Each number is 500 + 50 x the weight over its row's rms, rounded and kept within 0 to 999. Layers, rows and columns count from 0. Numbers have three digits each. The size before them is the row's rms in percent of the matrix's.

# o: layer 3 attention output (transposed), 128x128, rms 0.212, rows 38-63, columns 0-127
# v: layer 3 attention value, 128x128, rms 0.178, rows 39-63, columns 0-127
# q: layer 3 attention query, 128x128, rms 0.186, rows 64-90, columns 0-127
# k: layer 3 attention key, 128x128, rms 0.186, rows 64-90, columns 0-127
o38 100:514457393460489536497492515499502506604461461604550459548601574512478499466607540524457462560539503417502448521476457503485538451465529394472575495404430493444492496387562529470550524492534532579589534520447511553533552446470512491505403478493456525534518483502522509536426553497433516444516438508517539431506534429610470517465579450523563537632560481520530514418569465529550516590500
v39 094:566480434529443525516622516551445501586431477450512491458490421494429482492408513477472519486488530525442490478537511534505488544473457469645464456485530553492580519488536463451456448455479438510499491556497509518431391567640504472508468451480502549549483486495503532561469433450585449452441494435578504468479425536512534463598474534559478453363476529523499484464550660476486514552572
o39 091:489524511475482604544659371528491501515523570429509427427504438543498497464511563420538431510529483480537477434497457438528569582547513516433540460562571455565491489542445460529462500570501475524558503416496489521505559530507482424555496503501512413506395418486444498510511444470488509552498536489514561474497425541513445551511473515596439572467525434390428491550494523405568563409521
v40 113:477565457476472512520554531464539490524387506493497522518477465592489476484528504527505516467578519500501545449543506496579473508536577385555373559482494506471604485489556533596562501526511502509619484526527487511366538432398472500529556591478421543624506479512461491417436536528477506525543365512463490459532547455587588500368503454442501526521474536526487532457497516506490453473540
o40 103:489512440487511517533536470475489485541535446531567451518564557463484590520557527558462416526521515414546528505449439545464534444539499426517426466441462490514571562461526548440547507459493480558603550575527516496438514447480491482496440567514415622587533534496518565428461505451388532412469419491496462486566516439685496566450491514495561557540501501498501465472455521570543433591485
v41 095:471492563426456515498609477454491521482453464543475466517635517475409537504477473519485515451551502552509421506491471444503543442484460516496380514454472501443547463519477578496582442523406429468388492402475574387414444527533533478571474430469482437495504561480482480497531497572499529454475480453531536464470604558534481558443463575582601506537513517483465536495371457438470513559469
o41 100:467491575442512503615501514476514492568550517512552462598493502474519550541555511412449454459440589424421420582463570551534480461411462478424552413475534510454529506452535506456548505492501530512583363525455421439581519442467521421544480412535477422512507502581503431551510583513526479540575501530456532520495576498535586461555560528525484556471530512466580521439590453475517517531541
v42 092:445471575455430474515487453450474479542566432531522530528491518543473459486537503515471478499490526517583458386503506527604504444506489463486388490478525444442542490474460540527531514461562577464629510464539462499464530520375488490565501552476424441481538561496482470430395553474480551546516458614443541452540604497512589475512523514355572489524510594531570551561506402461498497442466
o42 103:476487522501453516519489507479460525523465395553526542547495575484492496478502562572470550518481507439483523582584476602495471401461512429487468560460430595358497486500552550468506563398537531477508483545518521480416406451450453462505461545554443585542533501523534578484428519486508559465495440478511497478526543470633508443494505450453582419541427583544542545494571485582544498526380
v43 098:489528401498461487465489477551431477472486500433562455484515459404444562541506552576499551538521468516466481612502608507434512466451494539445422473505474467582506526509526529510547502478406503451553546553494531490508490470618498646438477465553565461413454488510527448496564508490441385477459536431525458627471449529342527510493435528501460480552457485449445509521464488579483553486453
o43 097:483482510426454523457556533559528471513573533489483500419467565430520423453500388495539530426437556593456658453459507404454428461555546592524509526486616483561453488529433470508523467545511429403459441453510522558527442532451520523430572474540547491489418509583508480594548528500560513517557459478470486555570511466409464404508541540479496439461463496518424540500504517446475491537531
v44 092:533520519481486525476522558487549543538587523520483494540480434455525490530467462472580469518527511470402592521480485490484493579540452366482487477559502545550502494541573471402431485560577438478427515505453458507443513435584513413559521444489577520446448558458532499517453515448534520547529495408492530652536464497446652540507536502469428594433499485525437476402481588529492453465440
o44 104:541512454478499496480468418518457538505479521507527508514562442522412557477467490433604515453513511530600477494431478434432576564565475435441452396560613449611535489465508532426513516614534546569529561532605555500401404513458497530466507436525481547418416480531480541542542467485513497517414497509550536488483485504456521560552506515457487562442451445465571427539476592533457574457491
v45 097:478398571501529514523525534503458489496408563520480519470451528598594534472527494485508516488476621439569483473490521493514528478570556522487544500485507446475451448474439475554568498493499588534476524545524459517578504603440513491545461533449513501535484350437464491501417482516485495544493550613469479367434432553542428508464517445485575457524516545496608455501656498407526453509529
o45 102:468518453531497465482520508503502487464468495540450565553442518513574528581448592524385539599570435477439461430463441519566488521397539467540495536483374489392476550488556538528480473461445405531468502462464540509571542537495575550484549495497487487571579525473548446444500567586431451507482565522558542530504495477545474506361415493549463483481622521581458522515477466541575522554459
v46 117:465496560524582522503505506489567494407512503568467510541630537596468455514545511484524537551488528480453480472575366423507530460457471573395591402524507559520479455499474516395482520544562570541421483458517529552410497480495540412434519498477551500495547541493440547492525546548558546475570540488470551599513567536463483532510515475545568531569513504461525520440324497453486527541511
o46 098:545511482522537489518429514457494547506494438562484559576522450443445491476457456474498502458454481465514384581540547490513462480486480454414514520443511497445503435460578501380483459496491528625467578492508490546568498400541500552528498477504533442411536487485556604495442520548565506492575515567421552457387466597479501593572557490458508578565531450500618497428489406560464519533481
v47 107:527518435502441528507431500490441541564511544448515464450428418406557619489484520480510445447433513463522496576447585484448475486546533510557402586528542483491546546514607447523515473495464388476510505514467514467574517525587513530620478476481498453438454502453607444501524459437501442555401565458503401473516494464453483497570451544557516501454460483571483498576601552589491438506470
o47 096:453538572420507541472576481546486496486556607424489498447416443511537502593474517478578551460505530562473589495449445510481517521491506550537495457532508498559482520520445488592517494534481439332507356502519554431441430552463499483454591481480467510513457510484505419482573476528485455532430522457548477515561534470446491463483409534556428485378453566481437436573455560476525516422510
v48 099:544542490510427510537482531461543467483514471483451454486468457412479441465393506502443430436445478527466504522491443528484533559574444532631530444412567530419434517544512450497470474521451370481504466440453476436562495560546550440585467478522422488548513527586491519554493410526522507485398489516523508455439447581592490443587470539612464489453445523554426505546512567499496485512606
o48 098:460469573532575444576514451494518503498486565412510438468497389527495500513525523466566412520527467471541401499537491530537572554452456506490478463590544469514516451516435513597481522507526536506490487496482511446438610561503490369596521513425460466586510451435405513525507436442508455523473563465449452504479479538514550531513471493620417569429516519449523460530535528430577470385600
v49 093:535423473561548492528556554472506527494471474486494495435490530493549433487447536428456451488409523580434477517528447488437536546500394537641522485470528494407527521506539467508426491518454432488392500517510508490602442504530473456573425369422485505491501399599507540604512409513520488515515536520589500435392423538607457477586471473531474469420479498494536525453520528515489479491517
o49 088:508473522535539457507553442478493499454465570449499486442523450630508485543504585429559413507577435504525387443557496515545561573438508531515597447505480461501516509530499462562488470456491504509530516458467461510567621525515496437506438501388463382539523497450464458566510484496436452510514556570566563480420472515485473513505452512611443582487564468455472443540527477503483612420614
v50 104:526499587548548478510446538489574486508597518570469503488529499492549464509506443453527451466500534475493453519451412453425469490509428517457567518479536518464519479508525499428401513569515489525276495469464514470591523479487548472521520418476580508476455538471439543606622476486534586499504569446494504489472566569573438531578512498602550490437495446477535557476417464411487489513533
o50 102:532484542526543476515370493442469505426486513457468514538493480507448521552476492442530464466478446504504365486541534540531565553405441525434557451551497530515525511483501473523502499540482523580507532485465468438543509482567475507552536454414518397427555491405521486545510450577504363447508540562549526468346487542427590544581404524490420568521492491445520405467523473507411529444532
v51 097:473441461628564459482400491513507483408517468523527496513523546525448400522504559419449560567440432499446468527567406538523452441428550627510539416559481512501428492447447434455452521484563473518484524483545543530471507470466511543362523502494536442471541479577539602572576491447570492490454596568532550546464510459483438489583501446484442493564498525464452527500538489452507545485430
o51 102:492470518518496501516485607473529486544460515468412532451488449541485402415483419534546547475423494565473516563668557515482494424526514552436547626458453552473481447552512508530442526439529494467445586516501483565507511448528517525492472500487604414473493451432540568527445489529575523528573520542459517435487427624414406558538560483461567487565521503525486493537473451520427456454466
v52 092:502535548504579492510501504464583486428441513548478498491612545550482441490536448555435463465590524483493442440516399570438588451466478518427537516473513460487533452495374538502523488516483608447485467470521542569462521445445547526507511537564472586622535565560479532501520512542528561482544361504493549471516462626599441497396500452499522523542552469468464549492404466491498499548554
o52 084:560460492526568413537399505457525487499534433540572485529567541466475535540564513494395394550446459415530420517510549534567485440501436520510518520516453478474508468422468493408510483424482527639501566489426446523547636447521455429534481506435452484462586569471497494450440488507446462427567515522459490482508512505551514541504565462490552585529565444485577490377504440473515517523569
v53 088:525536435458485554534655527484492515551357537498506544471498561584539491470494508494466475430544530480498468497505529483461538532505556502658512565456466475492552504461511524589583504508454435527507513543469475536446499586430532462608440475478487534598470380554534477496425492540476528472503445588525527394470498530531452497447522477492572526460490534602587497400529549525474458560568
o53 094:491544479477522472541611455478518487528479540535580488503526512549591538613523580434480394544554463472491383485458419509516558580443457444521501459433472433471495538445524492481502466427458503571543424495503476524558557493480481456489459544476436474578533522506514439483452543495397440495488542472508529462521543423603491555413452433598457572509570516446529499451497466457641586529547
v54 101:468458544482462526511471499540432528548488478540514535492460456441542554502497494494550550501441572473586562519408583416504468470510498464462461594553476437533558516544644523565499480531537500466471513549441459430570470562536493463517518477433509471422487492371557401458448513489484447538469623450494473516504609530463597514587489468503592471509478574491550567441586479530513427396497
o54 096:444519506447439509483504456525431512506534477486468551547474551455530519586482552504575598478539494523454563503417461453490516519471562456475424457476519552496517532547544555543536514560471464395523408459535583447523345521452503598437548488523497457482456460543569479522569562527491444483455512475535477541498517449457457441459410559492413411423417591606488479616519538505486509540409
v55 093:479489483502513465539496525527535435441507608502449484469463531570525537472574399526543469465500474474608485528466521575515557556530535546447526542469491518500390500541438513530530499480558578499574492541499475565537482552530517452436516541554469608647528398573459528487442497500495565530551395495502562441458327520602410514420462507555475462512550494522451458515513504520538482574534
o55 093:500454498579570444439433490480522498504484475511522511513491505483555490515507518524402408607527461488488503362490528481577521496529489498570460545537374389517509559463451499573454520482477500554455576505428480462549646506540537447534560523437497547506568633452432394392540482555475523466434509543492458537514540512535528534453484480578518568514608461498435515459467503474493435505534
v56 095:456560513503482504482505463433597497545636466559472503482503481503455485476493514493440464447503471547447431451518478360422505479521451492575518412459527580486510478479510492397482480593483435519457453466514553523436445529464580500559507416510574443458464480544436490554621551540468487452526526557502556568578514564458450475516574489529568485444478511500546591451358477416426498540483
o56 100:549540493451490521550525511471525545474517510548553511552497444459458478492502429473618500464477529466497353539532513543414517514417394482387531441467550518447459452490521496482496484455491533570512476512473462541517447454417508449552534458491489417506454473421504536572454464474520394516518517495442525432377520493477576529520474426514465598587476508419577478342525422495528573492562
v57 087:483531469501484499531493507520447520478457507443519508487491525452544527501430562494471524473339527509478517596472527539432533450489480572479614419497522491531460524521509451469442489495500411521378510523474585475574510512616508440513424431446505443435454448498555531546542440502531484471387568477522432459402414521496490449660473494608474473500493489543435394531546544526546527501515
o57 088:470521575490535502509547498488507532455438608383398542430443399574515462524456534438521488458503455617501475479505473401559499499485493554515537535557511478528484502508472469589485492600489450394466438417501520527492537559589553511516521473447488409514469455491492457565549528539546428600510509481479537526490450580393433473519478536568435504375533498528483493571476454432512462431568
v58 099:484511501527406500492462451461513505524502481495491515496619513548469461513505503463482504488427483547546362523486451559517503391515522519516495512501515491376567489478477495575570464545629397421513542404508519485463503523356518432579456470480439419494563499574585483461419460509568568511480457559472644512485540515553515492533531526532583562486525619525435518510473497501501487480505
o58 103:440546573461549402583507499473471529526499463464456550589440480510519511498518553459519447456432492493470494600601486564552567414482446476453497492530443506411476527448539557502482595396513547531525490576505477511381501456420498381510463519497457447541510523532527488512452544520503483507477503545426508409509600574543454493541498462452615525427510605513609476533529459532595505449491
v59 094:468521531456485515544538515467549476522429514484479494514436499535443492480559460548460504443506477524533488445565473527550465458556561425512434509471523484466545489480453555478575516493424503484670479472548528507430493547435529542492558600537414541641539556475482515387420574567473484492546350490437537430565428476581524469372487573459558511499520477554546509493449480476499453525557
o59 089:490492448448542566523487525508505508540542457560571437570548531451481527468611521512429473566505511385520485504469508553497465416500507430501451498456397464429507487419490554505530528469524538534576508538395553461445576460467455432542470542502429609524504519495463478433420448454478553488469416452475453475526552450623542530459556467533565585566488484444524493415544491515629418561489
v60 107:518409505523498487551525526472501498515521564469494486494453471569478482525511530448477449476422495545521468495523515622519554512538444513508531502527475460483479507499357489469489483430574462492522530550501518585452463595531515445541417508500478535561546388514554546491364499463507486539441457496507640447473289501553478450431497517521521545423554553568504462464611571539536506536476
o60 091:500509450475504507459539428539479518537446530544503535490500445572529497471515617466505488565497441500550527414525444442564555488547532450544497535536402370457464485374485531505461582480538515561506526484461548523429649524448507375483509468471467512490469538525466399465484484551522551579396521534544543462501548552526449521480508437575539564440604480464463485528511545464612558436461
v61 099:530508481507465498539436512530489510458541506545433472519423420431472475530483486436571507487547593463442469466545395568459613508549461545421468436537556468427522473519448516405461480491538456409444467496464472486463455545562546492584364473500530471417494591407562438581531463411539450522495542478468581504435463614440489516523461523586536418482490485461572536484554531522514521526481
o61 091:468470542455463499484496387554490520528535546508498476498478458476437474518412495452509611460466438447505514456547466533517484524483488477499461514624567494457403395433397461507511470557461423572497468394550550489484464512434488404520662435531578458441531426551510539457552504564602541523516593502531479497526501515431525556470495490480467498417529485547486453608512526508473573443463
v62 079:472522546479453539515659504490538478528542467582474512506512544592430417468496479449485522471592535559529540407562470513552542542525513492605552430475533595473403492507438498438496439459512518541599514494509463501486517595397530443536486596516500523511527430574391521459383522540528589437500478568475556473516475401523495497443554519441525464489522553521529495439529551452530553559511
o62 090:533505444567498457523504474509495498496401475574556460572523469547518549393484544524486468639536486430480350501539478529497539566489495402421483526478455485435503483461547518438438496413491578622507518532518422513504504444492519452576441484557527552582505471485457563481421520431502532540512526497479533510489510537617542595463543434531516571552563461488570602420510479509575514509462
v63 103:481470435451465567541631533505476530561396494465513532461411485599493535490481532481445486434547531564443507437584535506546505540513503448648425509457538477498577531489513549535575465452421434531631499539523495516423478590470482487526414492465453517570527403506500470511418536495473465493529444575548513405505463439530500473473504482443549463448479563584560494444586565468502465519532
o63 087:468518472450458582524714434527494501573491523524560462454523518547554501511539583482495460569573526434481465454466392514475550532484521427528473466421435455464502511455540451560502457442475491514558396505476494513552523490433500441528442567493464526603494460543466490493444529450428521530463490473540490472509507420605467532389492464596509556526538503479440519490509489466645561541500
q64 163:532369519520552664561578479466470571450511455424520517496460583529558474498494499494587543581581498489489471448455478538472518464537513477454495483475527590513538497524534531549503464468504447457471487537469619445533425458444443414548533401503449561472574467535522460556540506465440501528446635471618411493504479479486568594493499535567465452434513539469572493500493492449508538499453
k64 137:449465488417432434536478447534473478560498470524526493470531512459470454627543567398439518520447422525549532504480519444579536510570549481472437491449442378516461578448583406550510456387481607495450430432466413531549543444574424542489522489438556493463472489547457473546523518466434486530489467489549549546453519462476476541486551493472571514525378538422499453550494467444579530501481
q65 108:588455466557574505520427529473459572373381462440451481499466431548483528478449432594483486446469513449476492538547506431476455503425502526490515531539601614505531443541431493517576500525518462559572515548571474513407543534452562500441445489593473503515527552398525470469480513550458502500456550471491543406608557510571522519532451545512448531549610531497492456431475560553477477511560
k65 103:456538544483523558441553571455553517448606545444459490470550526494580439425506512455557470517492646557531518500514462563517524430506480467491594422542546550521411474542518479558426530545468453458472586527513580387591438471472501446526506463419518496476550457486422533474568425456542486481460550473435448490440544481478494468516510522552514525411588496509554627468605489511497515477425
q66 119:498393602492550560551577465475451520541561462533452484535485556445527558530502537481576620597571482473492506484445460507478565446571536515429505462502477537523529498475561540506486481498535408454481460538446592443579458480449486406500539387473475529462537393557478489516566477455483500456478609473574348536482513575453494526540517528547513461425495564470577508547475491465506476494405
k66 131:570441480480420473567489508509432508518468525508572591481499486516495470584490596431451544552501395554528498467469509451540464489556584503505390477466431456530484596453581468511534461410467555558470477450503539497562511502564361544512415503460471438475545489505565440450498546443479418572494443513525527562441488479408505516515538494465553485473358504388500440540478513469569539440518
q67 090:420653425425432365479435540544521445502589516549509448427570484528454478459501540503490482414456601585494584509538478445506547476513545440528429464475441420529382535467480534481441440462446549493517529416466481568475473483540509552522507591522562433462496519497426512433493533481529469546546374508398553492503490526501495457460494503466499484485505506504499590525524412471550535517527
k67 072:422423517501578417475453399521442513446501465499454446490474556504573637476498461589537575459460480465447527542491459511525441511473454503530502582538490432487580481468482547509512567480528455520537542640570493594465474461539540617410521466510541454487495464537507466542482515544490514409563540456544532447503469440483492566512473439551527558661572513493421472456465468515469437548468
q68 130:604503468569554454499392501469519546439379496560455505516453459601455501519429457476386445457472444445470480628519504484445449542461490561513495528499578540437543508519425520501606498570512462560519493513562435536514530536493482507494480499586477470544454558467608509507484519616441547453537513546490492483496489533536514449550474484388445550548499450567499465462435596550403450527529
k68 121:399519462516528476418515498481531522440540452472406381536512514462582554375486416535589484423530594509512487508526484502499533498410428551511559503514494524510504447592455540508481579557479500451541579540549490560481517500494607529475515550512528533521452456504485578497457491538590624425527550438405496441554516492560484511495455510546487583537639498547485523458540445539427486545511
q69 105:477596536411497439558494482490533434594662499563485454496564476552423509504499491511485491533561533542498587510492398452544582478672583454480499488522425494517437464511514549522461455493428456460507487484502533397551503413489548526541466530506514467463515519537389537450487523499575498522483424400468487555515512540529502430470453536485506450533534561490526499585485404447541502486405
k69 104:477500535426435435563471402511505452529457534491414469476386528397599543550556521498520473507441451505534538428562460560543404475631488478519475493511451402433553486426540530417452512429515506575522508525550546565515503538527474577431516475538550490462474372545554452556516531496484425509438559497478558494513481485401461572422573431484518520505485505461482491543516432488515421455455
q70 089:382553493409434448494520515550529384502639526461514495506520521518495432531520507508528479512473541571491563442535479509510464444517487438495497448527431408584430507504541555483421405428409564394500547429475467533482403496546530537456568548442515464437568468482441538491451438437549394533499414464464554484525501461541504458438500558486528423507512540547516566537545441473579541459496
k70 083:587451604479471525570439460565415499520513465546517558429517505534423519577477579485540608496455370512465510406449522586515432577597482536441441515521500558500464552474424518545507497501584471569467463532480573473413476537482445524515426466510491468467517549514475421515549570516422421574513489501622513559469465532418480555534488443549494435497475457454495416521451493529540485470460
q71 120:613525425582557499459378512485448556459391502479482489473476461546465533493483436510432418401402436495456399569561508480472501573407497564486574525538484539472564499549431473504549536547538471559535525501567419514483578520539504525489460543573513486508440583433585536536441520545502561509534572534458510520459471464538470495526469475451462555551483502569511457487454597589476441478590
k71 138:511505402582600520449543495463528581434448507508449444501467472484546560447481407612540512443536565489426432539526457464477499506393449536516542522559555532476556403542462597450511602557515468525522562565530500536457491554558611494461478480508511492540456535484566510511507527567610518436516517491444462447497483510562472528456439437510429548520624490540485507402513499572428464559508
q72 127:395490559406471533514582474487532474544624512491514517505539509436531426531551497488582544551546564523528573406449518498539538456598504406436507527527446447604455553521591518516424444446497543464460509455418528426538450470479542452488570479404516499493567473503398510423541443433478462519502471500536523512564507494482525516454524548532562437452519566473508502554525399404566555481426
k72 135:503483549437357490573496542523492381594581577482565519453488511513485451506496603446441528552468452496558568470484491504502481478568539484504482461414466423502447557435520436478533415440448541485483409412461528487540497499421434459528501476484515527485545499544489470524536486440429433554453441552558477590430516548432491486508559537545535480458333501437516504543496556483587496434507
q73 105:605430482526467531491483465479555526494377505452525619453526409491385515534486486487471430475457401473453479520552535526475463550469540528458452494413496546488516547449490437462600499466587453576482425481527474567472548493430545481485490528579471470533474558453621438489554470495432419510552527602527491554483443481511524579471482441421412505447417464524505425446472567525475485495565
k73 099:559420548487497511559502576471574447483535563521434537419538402455479488425459436496505528443559584394494500522567508465412607584461411550494533464515558521408528461503477532531467473574575414424593527550474540493517450528437608438469530481447514494581526528420491488516513450473515464529444548405490397476553508539562483487428446509529557474503507531534475487552440568468517520519555
q74 088:594394579506436565612549428493484510512417499508470554507449475515497455535462491501499557585537456448494537440479435441431465549600465513502488528422616540474507481494479518440578465510510340477513448460518657433549473536366499442460489409555465518501542497511540450441519496506476474468482533522521442403530478553479473593513472473504468496441512457497516455536444508505483522471448
k74 096:379472590475484464542502535508539405473534567386458509451557487470586442479511572391530517527502574498622548488590559479482491496489497527521560451519495472601464595527504409552474433493479547402527483540472494492528488507440513503471567536405502506516544451494400530511472478441465530487456513503473551569443550471384490445494531531489603620499536545497524446523481467497604521475474
q75 089:529561559525501473500511496518517492518491543533479583529396491610531501547496434455448483484582484449539539583478539442498484466460426547498536581456620452441527509447483506454570439541473563482439502576572363530465571519462487495523494471439409448545477468500541505591475480509510490520515608545555596535510475490564388485519530486463498605579533374405450477463463507527512522518557
k75 083:481499530486507560544493516554437474481575391529412567511536543450519493462456497498518506416449490493495428467427521621536563484466415549495434404464532641577538512505494514583528554497483473467584531458414508528535506461465493581545464507546464431445565493527513469444451499478461527542561510554486578554470579457520545534561390562490460441617534471560590475512524555494548552430521
q76 085:595495521492533543540519448508551551516381513550441566488555471538466459480456461532546502493589421434552549499404535419481475481617438530520521474537553480452472520540473516428502546521534386539484439467482607531504502488431507451438518444641410540521478568464572486510546561509451545438517533473517455487486491682511496498544475509414528510463457526542438454571535548493455526512522
k76 090:390418526503459555508504484444499424468541482436504460513514565505549526520568513402547492512428572573531519493567499484572437487408553536456562470444554537606548511520501479508496388566377547462563591486524520533528520506499513448544511469439566532438556418535447557469451496599479567460508447500547501511537563424412487471564559530469532589540481544502438512434457487537553589457544
q77 090:517586620546488513596487546485461432545403560496541504397465441588573600514511459469521592496532437420502521484480404463478482500494536482534458553424554481450553566567485573433576401474508472500595456557479539454486478536461458518523510577568511490540473478542474498479576506554440347481521505521546498465508538594472473482456440506499460441523514463571415532460479495572464493497474
k77 086:486462459503424501500547533509565504467463416505392530571431455514561514533396532473446476589446499468573606513539559503452498471495503423542505527527446609523458514591568468515482474491450498547494574479484504504476524492521476487468495522642421484514528475519478545523381490601551550500542476501486510573517526415469549509590548483470484553482460595443617476490421562478641506504484
q78 082:594499501515431555557507474463469534556508450513525508446327432622481498547487471529518515532414408526493430463499428521475506549480482481542543488422548481436534519470498421460505447557493402446426504499479499477593524550363469534563486530484521468507547534503483486464467516548521456585507512561490496519445491548550445618499440587506527482433540393488521497438356546528510516516483
k78 088:491494544552600476534476487544541431493436550523381511538452476405542538570433520456500425462597514424523540470519535505483531567464461545451534438592499551521461498594524451456465537536571533414630440603500459552512529566413540483411593460539464502536521395506488515600432471403498513419496461532505521527474514520456474453454488496477580538475555501516510472504526513453479453572445
q79 082:492384537437441433486516506513497499541405499496464596509450451400537479508492402618538449489504502477423538383514492446491483519564440494435495625568492504483470558572543572401468481525526409555475468486454513568448485518439553454460481571574542512456525519497533489486486496496429524488534508595443518432548450540485475550532516422555424482456527455495526482563443389468545578472450
k79 087:441484557541560529502442570471546395429603505480547470427544507562588533395439577471438548469387492452519541629504501427525480576438527505484575539507608481581463550516493387491570465493512494531579533484502517511584473427486453459544445486416503532547520526560515533486548466456505412485472447499532464545447499542426504471441406516512499493494498501519477456477513526568521452406561
q80 112:581429441599480592518512536427488572324379484383511579471500481552510518442501409608549518521444586507512502468576510522458477500396483500494480524538484649528542468525450496562525478484499492500515481556529483488423534577496542505413479461484491490509565497502478487498503517491516502544467562429520537459603552420506514528527512590584508470511550530468515486455464519495487591491556
k80 166:417482454451457536522594468498516522482574480457554499475557574478538463542528588456561564570544564509567488461444550546501530477542541440504438521537448441486459555516597493595436443406430534437464493477445565449549468445554431487523539489399504487426573383554433504525512483405519465565449504445542509554459519442447513572463525501541526503434483573417543516508499402480547543456425
q81 121:469668458488456375410410523548531481536492527525543502460572423526429503483488493504417453415419531516534524532563534498520500545454523457569460537493503398492483513479473435433518496495452586549514532442509411555489576517579513579474484583529553417505436545510483506443468538535525493530513363560417626503493482513527491440517486469456499523554486479510404493509517528513505478533599
k81 127:452564523544582469465470513471515482461485498492455427499483486523548548418482408524555483442461570465446471555541396492461502505429416580488605522573567509479551422534405569466491579558546450512535544609533462550494487491432611493482518525536510524562450526466482570492518419536557549426514561489422469406536505515564478487498466480573448561521624475556499540422546500543434443517542
q82 107:621458439627618635521473541404503581383354506460469487497439484526569525488445497471522481467443455410504442521477515537440466523417489506449472521526546609446569410550498492554548482552535468509497475536530490479534552549481463477545468524540473568517498503468549502552480466556479531447474564488529451510507521475550563567520429467488493458497530517518506470420419603522423482488476
k82 088:557475525527480552492608523468593518563553546485421497560496546486490390479508481484502410543555542552583482441464460563489536433567528445482554451476467536536469500575497530516436497568513433439439531497467555457620556493455513416524504429492541451505496499511415567521568472497548578482487447501506473521541526548540426444496535498481456543327519559491542594485592462499490549490377
q83 112:406504528452474554504594519521498465593583495454566551482546566421572477500575559459601599578542548537514478400422512530526544489564523468528479444517434459525473502447580527457480507424478514409472499471445562467505430483510482438495500447433520540438526437552478443481552479382525448511466511485523477556429441504430541526498475513576543441414464562416537544545525421423577537504494
k83 119:650431535457452535573481484510482521531418503552542584472501465528393474608503538466442593591527345476516548498448529487528512513561582474509405521453476480469516541429554455552505398450560469559442446461485534504498511536496418508502442447506463456484532534513539466498499549462447401562468483527589530543480524497434516503470515503441516428468372517442481435523459563491524543453510
q84 091:444669489435486348451498499495523411521586580566487496454587480529445434466515524539484457489519567520496608514510433483485520438572555474498465447485454397516415536472479559480446457466439557469515528431443484534511459461582499497513575566473544465460540517525399552441489482510501505510511370516406477538494557499527497404431502506426519464498534551522490530565504417465508478500508
k84 072:477490542461529521521516371550461538439484410531441450490441608459502579524496431514537579456451491477434475486481499501530446520542455537449397507495387512450576480466409579565517538512508423494488537546545544586445466481550549533465448484468555392428506430526604519582484530515506483451499562472562529448533443444475475565462486410553514513624556475501414466450447448533505476506486
q85 111:393532516442510587457562480470501484507600512485476436503529553443582505475542563474590509550506597533573558416489532596552598468521536419410459455502471486533458459450553449468450469470448548451427518476433526456505514505510481467580525532396529523475557468552389529521496479460596519528474437464521489574457533446476518539453523521581535498464521590442534575478481445368562511477489
k85 100:614466503441442504565515495517478482629487532589536633521453514489412451546518517515425441578522398527473530436462472529544449515629578456511436509429427463505491509398515464474479499488519486521477393412463493448563527497473433488526504484534513501489543531518530465486505532488448425574491444516579558469510476555535456458505553515470553405415390438408519513525540524451519546466468
q86 119:379526491467473540472563564500481471543602538458505477451513517407595454492551533537593566557513548546535525364463525566555549443518483467505519440532389413587453520502576512501398510407474551445481528500449506468497478495564483468515543499411553526490561461513430501494523459380526459602481473495478456494436525453436515499439558534548542456460499537480517548557509412483603521488467
k86 104:627504526453473542550518529474534471591461574495592603498445448531383444606539514510398496593488376468464517520448507512487472503555591459477475500456508493456483546411520435480517409471538537565486425419479549448500534520488428463480461533552445509500536550494540460497523504525428445550501434554607501571481521581506538497518530519427444451452380471469534484517472566469522531449514
q87 090:616499468530570483560450514512495503491425506552444469572551470541487581480491515442420501481508478460491521608514419440457432537482492558508497550567593579444507450571424589429593559597466435561538497498537502504501485489533514426454438500571490493504478550491528502526478551595452640429491510491435454476544441558529493455560487454406444529509558438557490522484433546504386477526514
k87 081:330516465537540475398499410543455570414529392498477463498554609462577524413494455504547526406476561547546541467537538467510513485466459515511509503537502445538478464539527497566485542500430487427533621555541524553540494493524504501517550488495550458408479432483477553450484503512541589443540504435417562477487504441501453518468525461546520605602608492499437485434544435560521510512510
q88 099:367527493443521533464585534475500406514589531429509468487480571388606478491521553533581546526549582553522517401464535575518562443510570443528464440521423472566497461488570451514396515481477575436484504514475545494506481507527460492565520497382515527443547459582420501523514454462558473602418437448488480547494535443470566484477553532600507498482484510450508568514534433439519525496484
k88 079:587552440479443493551543555450599387531488526507590635557463463485392499560525531537399461581478369503492485564492488502473470519557523499518501528477496508444472552445592492472517451434544479607483390393472493479496493482528458491477485524598457564546510534525502438469498541438448459524521474539588538543512479574558549464501539552425459425455418496502562490543484510443521524478461
q89 102:528496600499550466564488471541490504497486484548424449511469484613502507471512366444454532477478494490500546594565459412475483497582456551465461591487530541492464488567531583413517455614486489491539514563520551489537435538423483503535429522518487469554483510492476535429457533593447556446522553518494450402495419553525428566524396491465427579453530424435446541534378489529471493556512
k89 102:402425511514493513449500420465474549405513446484430495561486518416681564438413500559607497472450538551550455447441497481512528519470440517534566497559537502556526426539496490506545545533508491470582591484584579595547503524439501517521515463444427449533564502509495516545389460473552519473504556540439545498428541462463490506496475485569552573518644527510535475468543477527510512463491
q90 104:400496448464447508463553541484491406495554566460562504465581537465548569510581469467591472565502582478495520434514495521510523394516473449548491508459434450482471536515590495573494506466477497448524491472470465505458451505503573502469575514419520496473552447559418524524589484448580421522431449385557595531533520450505484478469531507581609425502512567444483509534537385463591531414467
k90 111:560458497496479503539512611423505502543458525537580566467393495583460478582491540457372533549488490520518512521481553529534494522559536468460513508496556529471436530414573524486503369450489566476377420472452470455483508452535413408588499453501480595560592520451501382524489515539478491541491494477525530475531498442462585510509475499466407455515425444474501474501545552472619493501565